Weights of a small transformer language model.
Size: width 192, vocabulary 5032.
Architecture: rotary positions, no biases in attention or MLP, untied embeddings, normalized queries and keys.
Training: a variant of Muon for these matrices, 316M tokens, 4822 steps.
Each number is 128 + 24 x the weight over its row's rms, rounded and kept within 0 to 255. Layers, rows and columns count from 0. Numbers have three digits each. The size before them is the row's rms in percent of the matrix's.

# layer 4 MLP gate, 512x192, rms 0.108, rows 179-222, columns 96-143
102:178116074116116174161109117131162146136106106108111109177116176128081112130110098138148132128110109160158098149131134127097116097169168073128143
103:167130095148103134117108143143097117150109099134154128195117134109103143120111185124109073157047128157129119096156067127161133101141157119110137
095:113076105134148104150104156089152123123098102144180149117140153135109126096108097112149157156141143171157122145089113099126162093141112115152110
101:162145152149137108148125134112128136134104123137114076127139101119089103156095158110116119102103124132141123117173153137132117123123129081105111
106:154176092147085130156093111168113137124110101131155162134158153141125122129106135097170107132089116144132137100111153135158122183087090145097159
105:125104150127107081130129122135129118159119123122150168138083142096117117136116115090091095140121130151122139127111129160120112145166154075113126
108:114119114137146127129131104154111155152131112178126130170132111139143106153134169112120109091119089187162102144096134162172131092141137085132142
097:142127129077149125155124072155135154105097120084155147142165122149176118120156071153124129123124125145146125132138153154136187136099201110117070
103:089140176122164131097137137135112101163113098119152088112109124101155135139091145112133111119126176119128087108105119128112121102136183166120147
101:075111134112165143168141140127158111126120103107139128140095112120101130123125143135087138163135108119095120096109118131150129102139136120120117
102:110096127127101115146159083143120159107116144141148138126171146127116121150140144132117117086110126170114081162120143118122118128114152122123102
073:136127123135116134126136113140104160137087141146208157101114130137133118130110095137114088147106101145132136123082160156163085133100117090139142
106:113149138172147100147120131091114131112138071136134170128105167073116107133133090133155154103127136142127065126113117095130102135132120121150143
097:119093106119093138115119125128095144107135157125120089146129119131139141124110106078121191107123109142162126134137099110130115098140110091109146
102:124115140135159127142121128128150115113153102085097130057140140162152109118117092102141117105153137114136140133140153099087133160155128095113116
100:133149127052121142162136153079155119067118114114105148119102149093067130101090104130150091135131153113166131116112166084088152133134111132110120
099:141110123170109133133120126131116119133148074152104121119088122150102089082118175118122126120081136133135104146142100167126111119085144117114148
095:137143152145085120114109125135105095147124137092140129169106174155107132102143117136160133138101101156129121151121093114115124155113136059136158
092:154105132138138095094104120138112102103145176111171117126145107161149127127086126147146114123130141094112106140119093094142127137122148206075110
101:119122156114101111149111124144116122151125103102109129123119137111097118147131130174128136194185131120142114129136092127156176105104132121145110
093:146089112141124141132085143068106131152145126134132157146128112114105112135099116117141144075130155133145145161081154095139129075119135143133090
094:116163156172148124128104128124154140102096135088110113129140120150128127163106097151118091123114112128164150123086131123117139114091112148149163
099:109149101094122133119149132131110111139111109152090119128124139141125091111138125161173128090135109127087138148121093138113149120121133137125104
109:081085117107099117150134062137121155101114160122126115119164113156176168132120126159135123141072121162120119120102133134143090145108169116145148
101:086085155105119124131145087107158118116108131154125145108133105138120141133092089144132105171125146121117070124108090139178123160137119132184146
100:080140115093124112137142154098104159137097131135134142139110101200152136134167166105105150077097134160120149118107145118159154117059138102157148
097:161121118127146140060146112161114161110136150152120125155090146142095138162092140126137160120104093112111143124119175151125168114108154080130146
103:112119145139124087133121104139126148153125106092158134124097123134122126175127113196142161139163143111081141147149112181156125122125140112107126
108:156173120145095113104143102177131115135146142065165117100144112115147131120094102126129095152133110102129152068123134126146106131106146077115147
084:141120116141127087138127145140139131110129166109098116073118123150106086110153163140106109158161131167127132130130152142145133104120123145158127
104:121128134155137105129126122178145157133119148147086135111122139132112100104095050127143119151114117112130165141131132113112140120132157123124157
105:136127068140077150079087133118149156097150122111139091080130153140169173108119147119159130107126161112111109150127124102125128127134156133095140
099:123142104098103167112122125140063153148154140134175106130163129114124144136124070086100126170151131118147141122065170125095110136141109092103171
106:097136097116141155174135112156165099149140126134127078141143144108132110136143141138132170180124149124092106130088140122176110149153111130110125
103:104116168134144102120161106153122112135131120132124124147130098084059097148126152129131130132177160130083139139107146144109164112189123120109128
114:147134114149132142136106145132165114121141113123117131108101153137129128159087125145110129116117126094115108129146095156129104154125156137130137
105:110154097094157193116154102123129132110160148162101118092134147110187140143125156113101117122106153145130110132152099151092105122129158083114158
106:092105154106145137136108122089095115134156171152126156134102098097144147118140148107131099119135140158155125119111133131142132113144076126161157
105:149139145125129164120143144230129105157133120084115080115146111098144114136091146132146125184155118123112115173129117121128110123148125097158092
104:150131071135112110158100158139113076123118132114101087085139126131097107158137126107129134153120101153146090109162147107122134148160151125149169
098:126112109130137130156082139107098085073153121131109100142140100110146152108128085140120139141148102150118098144128135123149126113104135127145137
103:155104105104156151125125121101094127146131132155146112147091157135123091107149129138127113091170180142142130131127165127131114177156095150151099
099:131128111101117136132109094117149056129117112112148107133161096131109135134139183151150151110152129135095090119129115117163101128125149157125157
096:130071118097158158122141121140151132095106118193162136147102098103090135166123160146129112119170114077095125124122076142129126155145151126145118
# layer 4 MLP up, 512x192, rms 0.115, rows 179-222, columns 96-143
101:114111147138109132142129116129153125132081173125096114182136159142131117132122163097144113144138169170149095125150143117112095098142174120158118
098:147130134127117117132116153161155103141185129150105100120123091076142141148128182128103126142114106117105100157086144097142187141146112141138135
101:110105136124133127128144101110099191127169130107124136120139106163137172074137170132105101145134153116140107120160110190098113117162110105138167
104:090120127134119150091125121106111119110117123124141111127128086169134122093102114125123087104124136141118129081129166148120149148098091098125075
097:124109143143156154108137120138106154146100087122130116122096141098138125132109169116116142163104132123115172176215094129090131155130169136074093
104:141142141125136152114140103121112122127126128156058109165154193126159141158101156127153111155125192144124095130111138151106132137124118113122103
102:141179128091149152144123083163154129127153135083119101084118183138111166119108140119142113086144116121132187120133134102114113137141120151138168
094:122132185119118105086106119126093128083101132156126155118139160123143111147086153114129143137124146097133120114108135154135140160106166121102075
110:128126109097129115119128142155114123101103156159089146170163155136108167157117123094109075171178133142130156148141149144144097116121158117086130
103:121137110110126091170139109141126164128140138123176161124100110122133134143122102113136129106074124096155160110111077158108108164143137119168125
101:122141110118156159145139130141168153092127079151113059140123151144169151112151117131135089125116133135163100108113109126078128122106099171136155
091:140144080143137139125110094158130137182111124107100147112142118105139142154085131122129150169122072083099053123136058136134144153110122104148143
110:147173090148120138127154113099107151155099136119155122161156131099120171125145105104139107130114110163165135132173144137121137094161089127081103
100:104099106115101142096149122149091122169140147129078162112147131138086122141117108138124158145098138154142092139123130137133115129143127125129107
098:137137136126115092123092146121139148133115153132159093114117071126151088094158111148115131131116136129168082070109126131119127107095115122132107
099:139138112137120139147147144124116091122067111157108152127128122165101158128196143124077107133132145133130135060133110106114125135086074138132159
092:060141106115130110120146143137144127082150103166151137154186147122130123081111130121172161171121088135106134111142153118136113118137133126119076
086:157114155140187126133147080143142172143121145163155162133115119154132148152145192106131120135133126113124124124148124159170152118149116127144127
091:150146144116126115127154170135098158100128125135168103142110119129078125109103131119105139148140121106126090166138147118125128116115136095153111
094:096099159154150165140096135114129142134122110118119168148161146146166107117079143122141114136177147114150109098128119126132191089102087122118091
089:130151117119122138067134132132124145126146120148051146198089119137118122091153150128098102110108112102079153136160098099134176103145154113113153
086:117140114128143125117109142073160123151101114125127156080140121129137155130107181164091121151087132163130146138126134170141144134129137087164119
100:131138121124128132163172120124100111126103133139141100116135113077094146168112086110114150128089123085143128093132153142166071126081164156147143
111:120098126141169110117129157133097147117115162113114128103152152094128152140131092117089102129092119144140116131140096138123124153151136114154162
104:179132081145108151096141126119157113113092142151156132089096143138091093126159127123099120200096087106092141112083111181152114159114099128176109
099:131131126140100146108118143145083140168138141128085079159178119113082167130121110089103152130110168149125127142160140102106122171153113126077155
091:127134121138107136104119116139135134137129116116116133167122153165114132152141118115080063126097141131135127166152183117122141126159151118099105
108:089093105141115070131145139127114150112136138111149113123127134157139123101160136114157132147140108160104124165122145160088128184108083090144130
108:162090131097154132076134157122132117100096129175147092110148127152093118156124136123151112148080146111158124129112094112116152113081122096112135
087:149117115128113111138113127121112131134173084164126131091147105124115172108106077095158137151129131129152106139123126094094100149162133149118124
101:132111130106156177184144139133182139089115132115183109169106150118139176198124127119130144132135150111116122127141125117111076093146096107127094
108:160085137131122149112123127117121132083128153139138144160117106144128112155160103111128112120118159137121115105140150122141115164109141122128125
096:097154136128118121159171081094119156112124113135104085178112164117081132150126144161169173140151118164179120137138141118154133106151100139140139
117:135138107161101170174119136140123121126173120132114087112106119123107122125140150108141134161162122117176133112081108126147110128159053151093136
103:123133143115100115132142124119113132132109109099120159078176136117103079124158109109109086136118093148114110101148080111127129103130109132132136
110:105118151090180129125130124136101098120147148136138135160093111126136111058143110128080128089105121115135074137103110153130141117082108144115136
102:073116136141125147162123103092157123117186107112122133155156127154142119117105134115137129122141095103133124111138129121153143122100143123116126
104:113131120188112150097136166160119118131153093138128122126111155169114136119167098125145125159157124123115150092121128183116108121076136085135114
099:129116177117173155153159170133127168148164116138143160155141105149108159115125130156152114126155119073123140170136130142145130145153125131136102
098:090152140150096157107103142146148123143122110105142140113116124161155091109107127116103123114108161142166091079091093180115128143097116092140148
112:099091101108145132174125106090124130109102116140125142080122115099150182091102071131129153112120120092086118111129139119153140158135112143109093
101:135112109120140090111111130158154111167123130102131134106106134142209089127124183116105177100141166164157120148148143108122136134125139149188105
117:085110160131158168106147120072141105160092147110178180106120126130155116129135162129079096179134125092120143148135114117094135136143145111136131
105:169127186130139155161095119106132113139117129141140126111132173169125152136091087148122112115163123168161122134069129080101132128190151173108125
# layer 4 MLP down (transposed), 512x192, rms 0.102, rows 179-222, columns 96-143
093:103122104094123124078129145164127124140136125123118160114117068143147107130079110090132147122140129147137107061170141097148139139120103131107132
096:109122085129136087105093128135103126067117146142153134152119105117154104091162105088171090130125130061118098108176124121159104191145150118137144
102:145085114112133134107132124087108139109111094112165117073135151164116139174124138140145117131134154131082141127136137068128106135128164110096136
102:116190136128102136133178120106108185100189124141085131118118163121107130094129134124109102133126157152155130106153143138141109156106134152122067
100:125164143098148098111123118114134107135113152140122111132158135146113152139120105119151125101155129142122092076138146131118155079107127101129146
101:166129097122101144104139139090140113192151061118121117123146139166188172127141099164133169128126099134137117146122142103097125112156102112099156
100:149085150113102183100134138109133141097106088140128117107170135121093146126147156154189141102164118160140088139110138166121108140080102150156088
097:125115125144154132116096103134130135145144099112155125124116104159109151150141099130098143132127122133114116145121148090151101099145111150111154
106:183120134134105161123100150135146124119148129120139150111128145135152115113139138129122104068125122115166149167083146117119106134123135165143162
096:173155125133106139124168121125092126135085155157120170085144123125108111153129123131185153163057141129162112117123123074139167136136149107140124
098:100139150082115089099105095113100141102143146136137153128142131139118107149109115138110088140177150101152143135181104148151156120115133103111093
104:127110131116127092138138163105125120103114132156135116121116111138135130116121121122147124117147142117126179160142157133133130112141131148153102
108:117164130105142105145127110124116113160138138101099144127111114139171149119105110138124163152096126162126123115142110104093125142130173126149123
103:167164121124101116130141110099151095116150131132114173115118110117139125148120121126147082110142150118150150129129133171125141131115135120136085
090:075163112123093098116110088119108111106174136098172132164132140129125139141101129127110105135127142127109145123126130124158111164155125071118082
099:125129134109121110170096131128140136137127168113130145109125147083051083129141138138083114110133153131149107089149149111124122143134094144080144
095:145124177132092100133111157128117149130129123101112158130139103139130057161152123138158081148118125107153096081136114158116125131121135097111141
101:132139139085127158131116096113108142128132126144084125115136118138117125139137151129175120111148184098154118104153134171138129111128075153123088
099:107107132150143106157081110115166112164127133117149105143121108082144139129104095140183148143126139089142152146102064130126126154142078201128123
096:121135073077073126112125129137103154097088135140086091138132126085121133106095060114159174109126054125102177152131144143089135136125131116121127
103:096152162118126146135160153128131082169103177087166145085127163136131147126142107119171118142134195114107085104110157157095104129103113117129132
095:115117117125103160189131117179150110158171097139120109130163112081113136167134134125091168133151117121116152139118185120136137133148124144102105
094:151161077150141130138163120167096121127126105138111125133124172156177106162106125105106123134112112074168141119071149129168144128181139106126174
100:119083149145138142103092137135170082150139127177143079143118122140117129144130143125123135157131122137144137140129153108184068072139068135113105
103:158124121151144106128142103142140144098141144154144118110125083144117162106115107116138131157134111129105108145159113102139086146138123113103106
103:166107144144134147147172107124136139130123086135112165125155107094119137175118121133129108125102118130126099135127160151142114105141167159125136
099:114128128161147109142131156141138100136131107103152129088178145111125123137170200195127126132115099099100134083115113129112148132127064150133121
100:114097111122117129101161140130123104103083119166147108120168118163084115162089154109162066160114173070113153148119113142129109162143103141111141
101:082137173158131102117105101089131125127100135099153078160104129120124121125102123162171118160090091149102165123095132146148127096121139137158158
093:132104138098143141155120126135160121106104168088122126133096131122109122115160129192122114086115160122119142107139140139164163120069117106162149
101:185153123156150158149119157134118118168142131128102115091073093137122148101156173169150153093072105147121145145105127127128096129111136097124125
099:118149104189114090114124114103117136131117101116134082159157118102130134121146111167094184101136140120139155154125123131100092130144141149097115
097:099101102117136141125141164149129085145145111158123138102163149135143146112120101075115108163153130123092149120127156140137122154142138111132131
115:097139148175162143124110109114133078150128154135131099146171136136149147171179100110128083188150136116153126124111069137139129118130116169104140
099:122139124112129148125084135102116128098148138088109129151135145139171141137105149145143167105105168110149155120134133144140140127152109148174074
099:099134120131128141091118139095109114129122110085163159162137132172160143158128122167107149133193100124118148109163113148114145146120171133122137
106:157097102128098155153117153142125137152137141148084146114150120118138150114135122120107142140078127150159145151144116135165101157142117122131103
100:131081084146106126154134126132152114141135115102100119110190126135125125115125080183108140124105100072095132122098115136092136109146149169118125
096:092088122139136133122183123152146079112125102134111130122188110139162134155124129125159115145119127131146099136116135141153128127146124101136092
101:135158135147113123151144104138118119121136105135122129162130131131123152115142128116161134094106106071124188157120112130126101125108149169153100
093:134110157173094109133187092134158114154087125124107157164127135107099135126150156157142104129146167116150131124128127113116123124159118123096168
098:160126098144123112083139116109128156114117169160148144158104126168088073135094111148116086094165139108124115117137113099160164135142144122113110
099:128144145100147150103128093105084125172089124160145134127137087092113114112097133112102170149139099111147125104169124100125132113159159090104144
100:129114147153116135128120126117095110134135112152130131086156143121128126167115120114134174097144085111135137114129135163132145110155127132160092